config.toml
d_model = 64
norm = "layernorm"
norm_place = "pre"
positions = "alibi"
attn_scale = 0.177
init = "normal"
init_std_o = 0.0
lr = 0.0166
lr_mult_qkv = 0.5
beta1 = 0.9
lr_head = 0.00943
final_lr_fraction = 0.1
batch_tokens = 32768
doc_mask = true
Each number is 128 + 24 x the weight over its row's rms, rounded and kept within 0 to 255. Layers, rows and columns count from 0. Numbers have three digits each. The size before them is the row's rms in percent of the matrix's.

# layer 6 MLP down (transposed), 256x64, rms 0.144, rows 154-249, columns 32-63
088:093148153094150147092119159131095146118146156166134099149128143157084159134152118089114111111121
088:141159125127127106138148109097118124095081129093184126160140118081102134122125113169124134137128
121:119109110075108140136128152103159135170128161080129124100120106123147127123105086134140134199148
103:148090112143132146139124076117166142141115141174125154086123163136143139153167147113143097085158
109:177134134161145120098142106126123142098136148152135121151151121136136106123108161091137124181076
097:166124171141126168055157135145124141144091149149127100112146088124108140130132108143109093134155
100:107133108090123112141164106087099128134132119177144124107165147116087140123165135132089161073095
095:130111179071137124123161125145111089146113126139146154088170116137128130089088142128115144109126
103:120113122139119077140098130109110092109117119149167130176156158143137086103107108106110151113088
108:123109188098124105138144134132149112120140172139125110078146133134078136122121162132148127121152
097:132132171105103127098127157154137124128104134078094157095102129156179139080111125127142153124149
095:138100119167096160116096144125102165102144152144135113105128118134103127148118133097138136148170
100:110147141135164111116176132130097126132103176159146174142156108114121123115100156100130086110101
113:161100126129137137133101138181143113121112113114086129131135186136149125087122096106141134090111
086:113148129117100187134095149117105180148113132145132131119125120130110123160098137154073094130128
089:113129165096140155141137061131134126121166133103121149158115099125104165152105122152137064116160
084:164144118126129102091154112153085149126131133121174093140168130144142173133129105130133078127141
105:163143091117111107112111100136111124109133062205140143125133086124137126124094140123181142133152
106:120153108118100117146160121110107081134144113117180112133156162103147142103107146117116159104147
110:112119147117168110115139161111152156126166147150115159102120105092120131143179131128105092135131
113:166102114122133126120126130121108134105128111128153150105163099104174124134161094117157112112124
087:067149152181131126156127182150111109111112133101120152157103127123106106153135149125139144122123
086:128159111084122114104123120159120158139159103119123103156115135105128157135122154137072151111128
103:182126082116098075127145128156146134196131194130113153126132133085120135128150121116129110128131
104:126184099127126110137144141105149122127120148123055138134141115122145154156114160104105129139112
103:110124180134108113162137124159095125172121158138168143127106123100144092164112135089136119102147
104:153127099152179129142134127089147095171103113142124116102155104103123090175119114119137146113122
113:098123156145101142126069148107126131132161173129098137130143136123151152178100151165154115128152
097:162115088128129070147124129140103103153146109095182092102142126130093132131133133125146159122070
115:132095128139134158129105193111122144119076141116096163154148133091132139109088109105184153151105
077:095122134130103111123153122160172130137159122124115161099119139130129043132173146107149154095153
099:132150077134122120142155132188115155190139130137135098142154117167139107142076118143115110120148
084:102160072154128152130085156121121154106124152176128163172108084128108127116131149121142129138118
076:115117132101132110117106099136126150148121141123147116118092119108180111170148171085132165100142
094:147132118086124089112134135139163102111164128162144170118157121112114141094168150127158121115136
117:135067132128090084092176149166113118162135131136105125108141146093123109130146140109159127152152
085:133101144084143178132128116085130118130134112116142150133144138147151128134094107183109090100096
096:165149108180129110117101143108130160114101076136109131148148090104132134161102149116178105139139
092:102085077147147127134113130110107069136110147163139127096148179107138153085150126137126120155134
115:121137081146128122178147133124160128132129126106151126134103138103149109124112125116129167114107
082:152098120139139103134167130149104115143123123149115165096120101131131140099149135099137096176140
116:124154155084140134082137155131128090164131136121149138140158149122140150096154124143149137099173
093:083125146141137107181111113083147136078112109107140105104136166110158115175153118156098127146156
095:093128147097161120133109175128127124126082143119146153081157146116085098123127151118123153094130
104:129099093158114122162143095112122152129116143131131084085126116127116125072133113069115164160166
085:123104139108167132143093150092136111120111158131141151130129164103136150085116133149149115075111
091:151145150112115173135125166104129125168133133110140115154097139168139133080134115124103109113121
087:173121104123107141139156134127128154101116111152139092182112126129128123136168131088162133113104
104:134145154134090100129126119137124103162080152098163109122105171130160134132136145126162119135132
085:176163116138124119163146100153134176127084104168163126132114140120154153118149093129105123180167
092:129121119133136122119165134123148135160119142133120094122138076134122087116163116143098129117149
102:142152065112138121151109080167087137143156145084119120118112144134144161150104158164142098111099
091:170114174102074158125147180106113148137145136113154121161142113125132085135125119066119135152095
101:128154156081093124159115183097097073101134105130121167142128119142120110148152124139171130123097
085:115111116144132136039129099132153078155133096104151101150083122140175127099140119098144111131120
106:167094116176131104118120079156151150123116124123073097116110122133143114130092138095109098170122
111:125111104127083086118109138175102154137144150163137134157113135128124135157156141125106139202103
103:076151169131125163122096146128096175117089205114118131132115112107102139158144118121127147195115
083:139129137114129130162090160081149117132092125132107119153131151155133141098113124138122139116099
119:152144093126139154164142152083102103145092095104157142129130127102146119143159125133144159175128
102:137079109078119136135127135150108071126110117125141136137129146096111129139189128174127173125119
103:160126101118122135160119088150099158117107113110119120157133084103131129148115109107112098148175
091:156118109152138152123160130135171141173103163160144164105119128102123110103176159143085108089112
122:096119147144116144145091136137154141183144115148083117136114137116167094151157109165164147164148
081:161134169142084145130163112115128156125149149084110108127127112114118143132087137141101108130149
092:118106113117124136074140134127153173133154157135145087135126096108143164140110137071123136181118
086:120111085117087138104112175164127144116107128157120133115107137128138137117169152079149132151153
099:117158126126150122180113147106106128118137110127099129152102134107109114126143121134108092135113
115:115138111138133115177082147127141137112115136107149154091113120146129127155122096178145139148113
093:150140137132119112162121171091092135112115157109152111151133077139059119134114099120145085154128
117:101134135125170105129061169124147101106122158131116110140094172147155125119134130131159154060141
086:127118112152135114125095148143116145119169133162106119166101159123105114105169093146102127162176
100:114123170133128146099120149142114135144162142102149136092133131135124118091127129096090133111185
101:134126094097106112145128155093133119114149123197106147089107151107099108100137137145131140135113
095:111087143096131127145129109122127112094122140141113145086146106121115132185093145159128148108082
133:154118109111122146118118127098070111141083104106168155102135130139122109139112153132119172065088
087:110118183127115104133111153126131132148157147129107114124147152123093111163090132134131094123158
084:093121161110158147130101165159090095098102161128142162108139121070122114095110131161123137111138
104:102115182144071136108100127135163129138122097152090148107160101096116124119139145106161114155153
097:095139128136121124159114121170121147144174169130136131127128114107106103102153082134109148138197
097:146170112103151144117175132177112109137148104087135132133135126111131134069162140101120151132146
126:139167158110108122118106186113118104145133110122093125174107144097120157147130142068177135105081
097:130145127122120094162111168123122096109163120158075191126086139144124138102105136155112103096086
086:149153101143121093144140148148146145121081130079103113106118123074174128115160106147152166114147
108:127173067122144094127147136132156143107141108134104126180094111070157106149139128134136094117096
100:143130108123139139154123125087107133138115099117117150118090154121137114116134165117114150170123
097:126141092108112133151144108144089108139123095123145137113134106116114101148093104118110133066092
120:143147050129149110086125133120125094112128113101096150123102144134150152132130158133170172125129
086:131122147102120109131091129127121115142172120083114151089140160186117105123103105117106156078131
078:144134077129143135161127177152139135144068115112118133160110123116155129090132119110107118120118
128:157125104095101172152150124112110123149080089124135168118154133132106113113131168133118153068056
093:108119115154128131098164135136152146127125103119108125126108090151130102080097116074171102170117
081:144114131194103155090103152135155162150118124114090129138132117142141118074124128113163118176165
128:133148087092163089110135127100138142130150165157170153114129122120109134074129127153096100131144
089:114159122156148123077164100145141133142145142123129117137104150082142146071129127104086112121117
114:097157097132116135156128125122136130128102126131167126090111114118105129138099145134087095147087
# layer 6 MLP up, 256x64, rms 0.383, rows 155-250, columns 32-63
096:134113114159131144170109118131110129147127108146144169092109077107108157124173108100129112081137
115:114161131110107104141117099120095129152115060101114096101099151144163116124117145166087104128125
095:109103105131157094167130112117122139127118094126138121122147166138176138135137152173115127086103
110:105094163133109169125102092128140112155145134130169128100138136161111141114145122117136139129066
095:121131148160164137165153087106129158159117112112130110130106131135092086144109149136133123115102
108:081138139096129145151143125141095097137158121151161151157099137103139128139118094147109111142145
085:154062109135100158154144124139127163146164125125153126174103149105137152100157134124123129124119
108:125166162120136162100157129130144154127140089126130115144090136121197133125132173153119092116116
107:096130157136156128135184113105151094149123160114129128131083147151058147131141162129131128108124
091:136123147141111139124122122124122190117147143098101121140094135170114104101159159121156141121114
100:143162133113130148142137121153130144126123123111099122175134183140158158102125109101134054103086
107:094137139123109125124082128150119082096148122181160149094117130115144138129146151133131164137147
104:128125115138119110132137121084127123104127126174120121100140108110150100156119138152081144162088
102:132115134151127142134118140134124111120127161103121056151146103151170085155128158129146123130076
088:097120126127116186153126147113116099162137149074152157119121103142146119126169166112160096160076
095:076154134135155161108100116109146105155125164168156065109121136141145154152140104126089117117116
096:085154074097092138151141127132132117149162122144110107100085146138131162103163133147122131114126
102:111120172109117116140106142119111174107122136137107161108102088108142120180126147115160080105126
114:074182099153118134135093132113095143145163126121123109132122160175130134140161157088088146116135
105:106145111122123149145124104103163150128089130120125109101097152152134089143144150161096099093082
100:127131177100095129134160114125146095119158128151133105142153150106125190101117105128125112100093
089:156105166106130136142117120141153101153061111078153108156091114138157123159154151090098128152169
090:082135130141143161126131117074143103152088110152107098140096132133117106138143117117135180141149
108:109154155144110143160125123137113128136111111106109152143084162123160115097171144073120090126172
090:132137157125138158138154122166158129072108050112116164096112150142124126139122114129176136116118
108:152117108077103115128103102128074135159120106113153117129113130139104095140143192181118149140152
113:132123114151116189122088102072172099164139102122162132111127133111106126151163172171098106138119
103:166124155091107102118144112147158159154142123121147151132122110112125086132120165137114113094076
106:097116106131137144137128113086115149134145106127166123117127094168111106138130127103119204146147
090:164157140132163120148106138141113062128097119114160126124155131116152078182119154088135142150152
096:142113137118092095131148105148111115123128158117131136196086125146100110108155152164124113125118
093:137137156090134107100175139092145132178134149129120105165132124137105074120110154140131129095146
089:164120110132089117126137103130178119071145129100203141123112102091120159150165141121155121128122
095:110111108118128190119125102137082115120138135133111148136112099146153123120132089116138117168085
098:150074082169148109177154127125080139125168127124174142117129146091144154128114127147142128125117
096:120149144124089113162119134110148147130112095119139112140111177150110069148109129070144151136166
099:135101153128153067140131092149140125172115126119119130114125138098072127114118131098155139112124
094:156130090111135127150127103092120159155139115162128144121156144145130140129138129156147166105103
116:152100130158123104153122124153108191134102104092152138133112154115112133140160115141135128109160
089:073116128098113124141123134116164109162163097100141103161151102137159087119117177124127143119158
103:118120160118125086126114139122134163146158106113167121122156100125096158104131138106141154098133
109:066114145107095099112133105126137145160161123120139201102144128103128150140119173067075172164144
098:092114136127129118171123108100102147127105146138093124156157106175154096128158134093120147130109
106:093169145062123140123138115163156119121146070154117131175080160122122146109092140148127152129104
105:121110137128144111094112135109128125171179124113158116161115114145113137106126123131152137124152
108:112131094110166143172103134109141135146130133127148071067133146147161108122143096139101113102091
101:115101108105120118160082069154094149107137116145134131138154114132120177152108101119146087132162
097:133143135124102123176118121091118124181130178106111106151090180120123149134173134142112116117129
099:149127113135121124076133103088166129137145152073144129115094099152131113173143178097139112122143
088:133100145109112124146100108113139156156127134157158157146156175093162160138138160106122096122103
099:119096130150114104133147079100147128143096068170102125131088139128111125150105134115128119106177
094:133115125126153109147113083152114169141124142102139153099131090152149152146124088159181125129136
110:128121140145117150124138093135090155137138139166086135128101155142098136105172114146128116093125
093:109121135167151147170144124125126140124126104152128105177137096116131085155129128124153107144108
100:109133171129132121143161102102169110138163109135124118123120128158086144151104131129133162131084
111:163144151123171139123115127073139099119142075083118133120112107147119084156137152078127121087150
105:169107132146093106146150132121144094150158076197119156144132121139114148122123140141180105077168
082:130145147136095151186173108128145086131141139155162158110128119102151097121140129123159070125103
110:168107090107172121124102104119102110168175098104151139118110091122121144175117151140105110163115
105:146140157137102121123126135124155130187111118128132104177150155138160115156123150175073123127124
095:120132132111149106112142144116146084151119123086129161142098157131144153100161162165113137070108
098:145118142084126117121110094192164096138113078144145126114126112083118107139156097118144132146142
116:107086163120114152116174106151116129124130087094093093131098135096099136129162109149146114103118
083:130140101131098140185085136140136123146119100084110144097147149156159149131134130120135077139120
105:123124124082094115146125090141118145141109110155124118115153113160186146137164095060175133127109
089:151144122115119146128111133130119091100173111085122133140131127142126069122149117127153106141140
110:125122145138145099167173126070135149163096131103107117146142118112089094139124096153089114114127
104:133139165130074090103172097097101114158152128129141127131089106152131131120154158147114111123136
094:111123125109169099140152093115141178127150088105111147147123094100172132155178102142101131142139
110:109193127112111117111127094115096151145137144124178178184109130128124134136128128133097137097142
097:164157100173145139151134112169136151133112134067135132113140149112138173134155122111109146141116
096:151135151139149108095149136126084128135119108105094119134110087149120125114162161111118118107145
098:118095147146115126124183115104129166128126108160105149103121174122137113103130134144120093175116
102:120142167105169115132148103122143096128094128163106126152099137103128101123130144135181103091156
119:105150112115134155137111083133104093105176150115155146118111092178091132134124123121175110135113
111:137127074128138136149139120126102110117114113114112132119120102153180134105150096123154177138117
095:142119098127098163137135109104144138143181114149103132130117162153131113140127118127131086152112
095:116124179064101114154162142085135127164113105144120142120113160091150093129117162108106153131156
093:129148152107121084124146111119077123132114112159149169153119119156111154156120143123155165111090
089:102126102132113095143118105105145114132164138157145157185104112142132141114137137144134101150129
122:107171117119107132122135154120117108144134106123117137156125138114138156176133112084180137157112
107:132116126106130089155131112127164087121151117114126129125150109128152145134157137137156077109079
083:083118139120105178130081109105102091143179154136121153132142117150100162091098118141111107119110
102:103127134158116103140128107141142180129153115120152128126089131110111107150106123130132122112129
091:112104189131135122155150123155138117152137149125154135105142096136124136142116123133144144090161
091:132107186147141125082128109120163152135132122122091076148131116128136157153172134123142088184161
109:168164117115125101140114113122093108178109093152130078162137119144148131117174138116135172115100
093:109131179106148179147127135149163092158157124100140138135100146142138114105117157136117118141115
088:141136110138098121189153098100131171087130132134190117147117117129096084140145173078099127110137
130:123120098105148172116153080112099101122140141153165139118099135162119182128133108143101119117125
100:182116123124123182140123093108100162109108152084126121133134165134122136144145137137080140067141
090:079076137161101155129135112096093174133131124174165114141133095135079116113130145149156155152131
123:117145135123080129107141128094084124182120098112180125177123128135089129145144124141077120096120
085:116151142142100138098120110082104106185128174136126155142101147116164154110127142128158155087164
108:079170105108114124165167114135123135162116143124135122129112108183147097132118151127128121103146
107:143110090076105105109132103138096131150139144105140117128103123133121097127125155134162167108170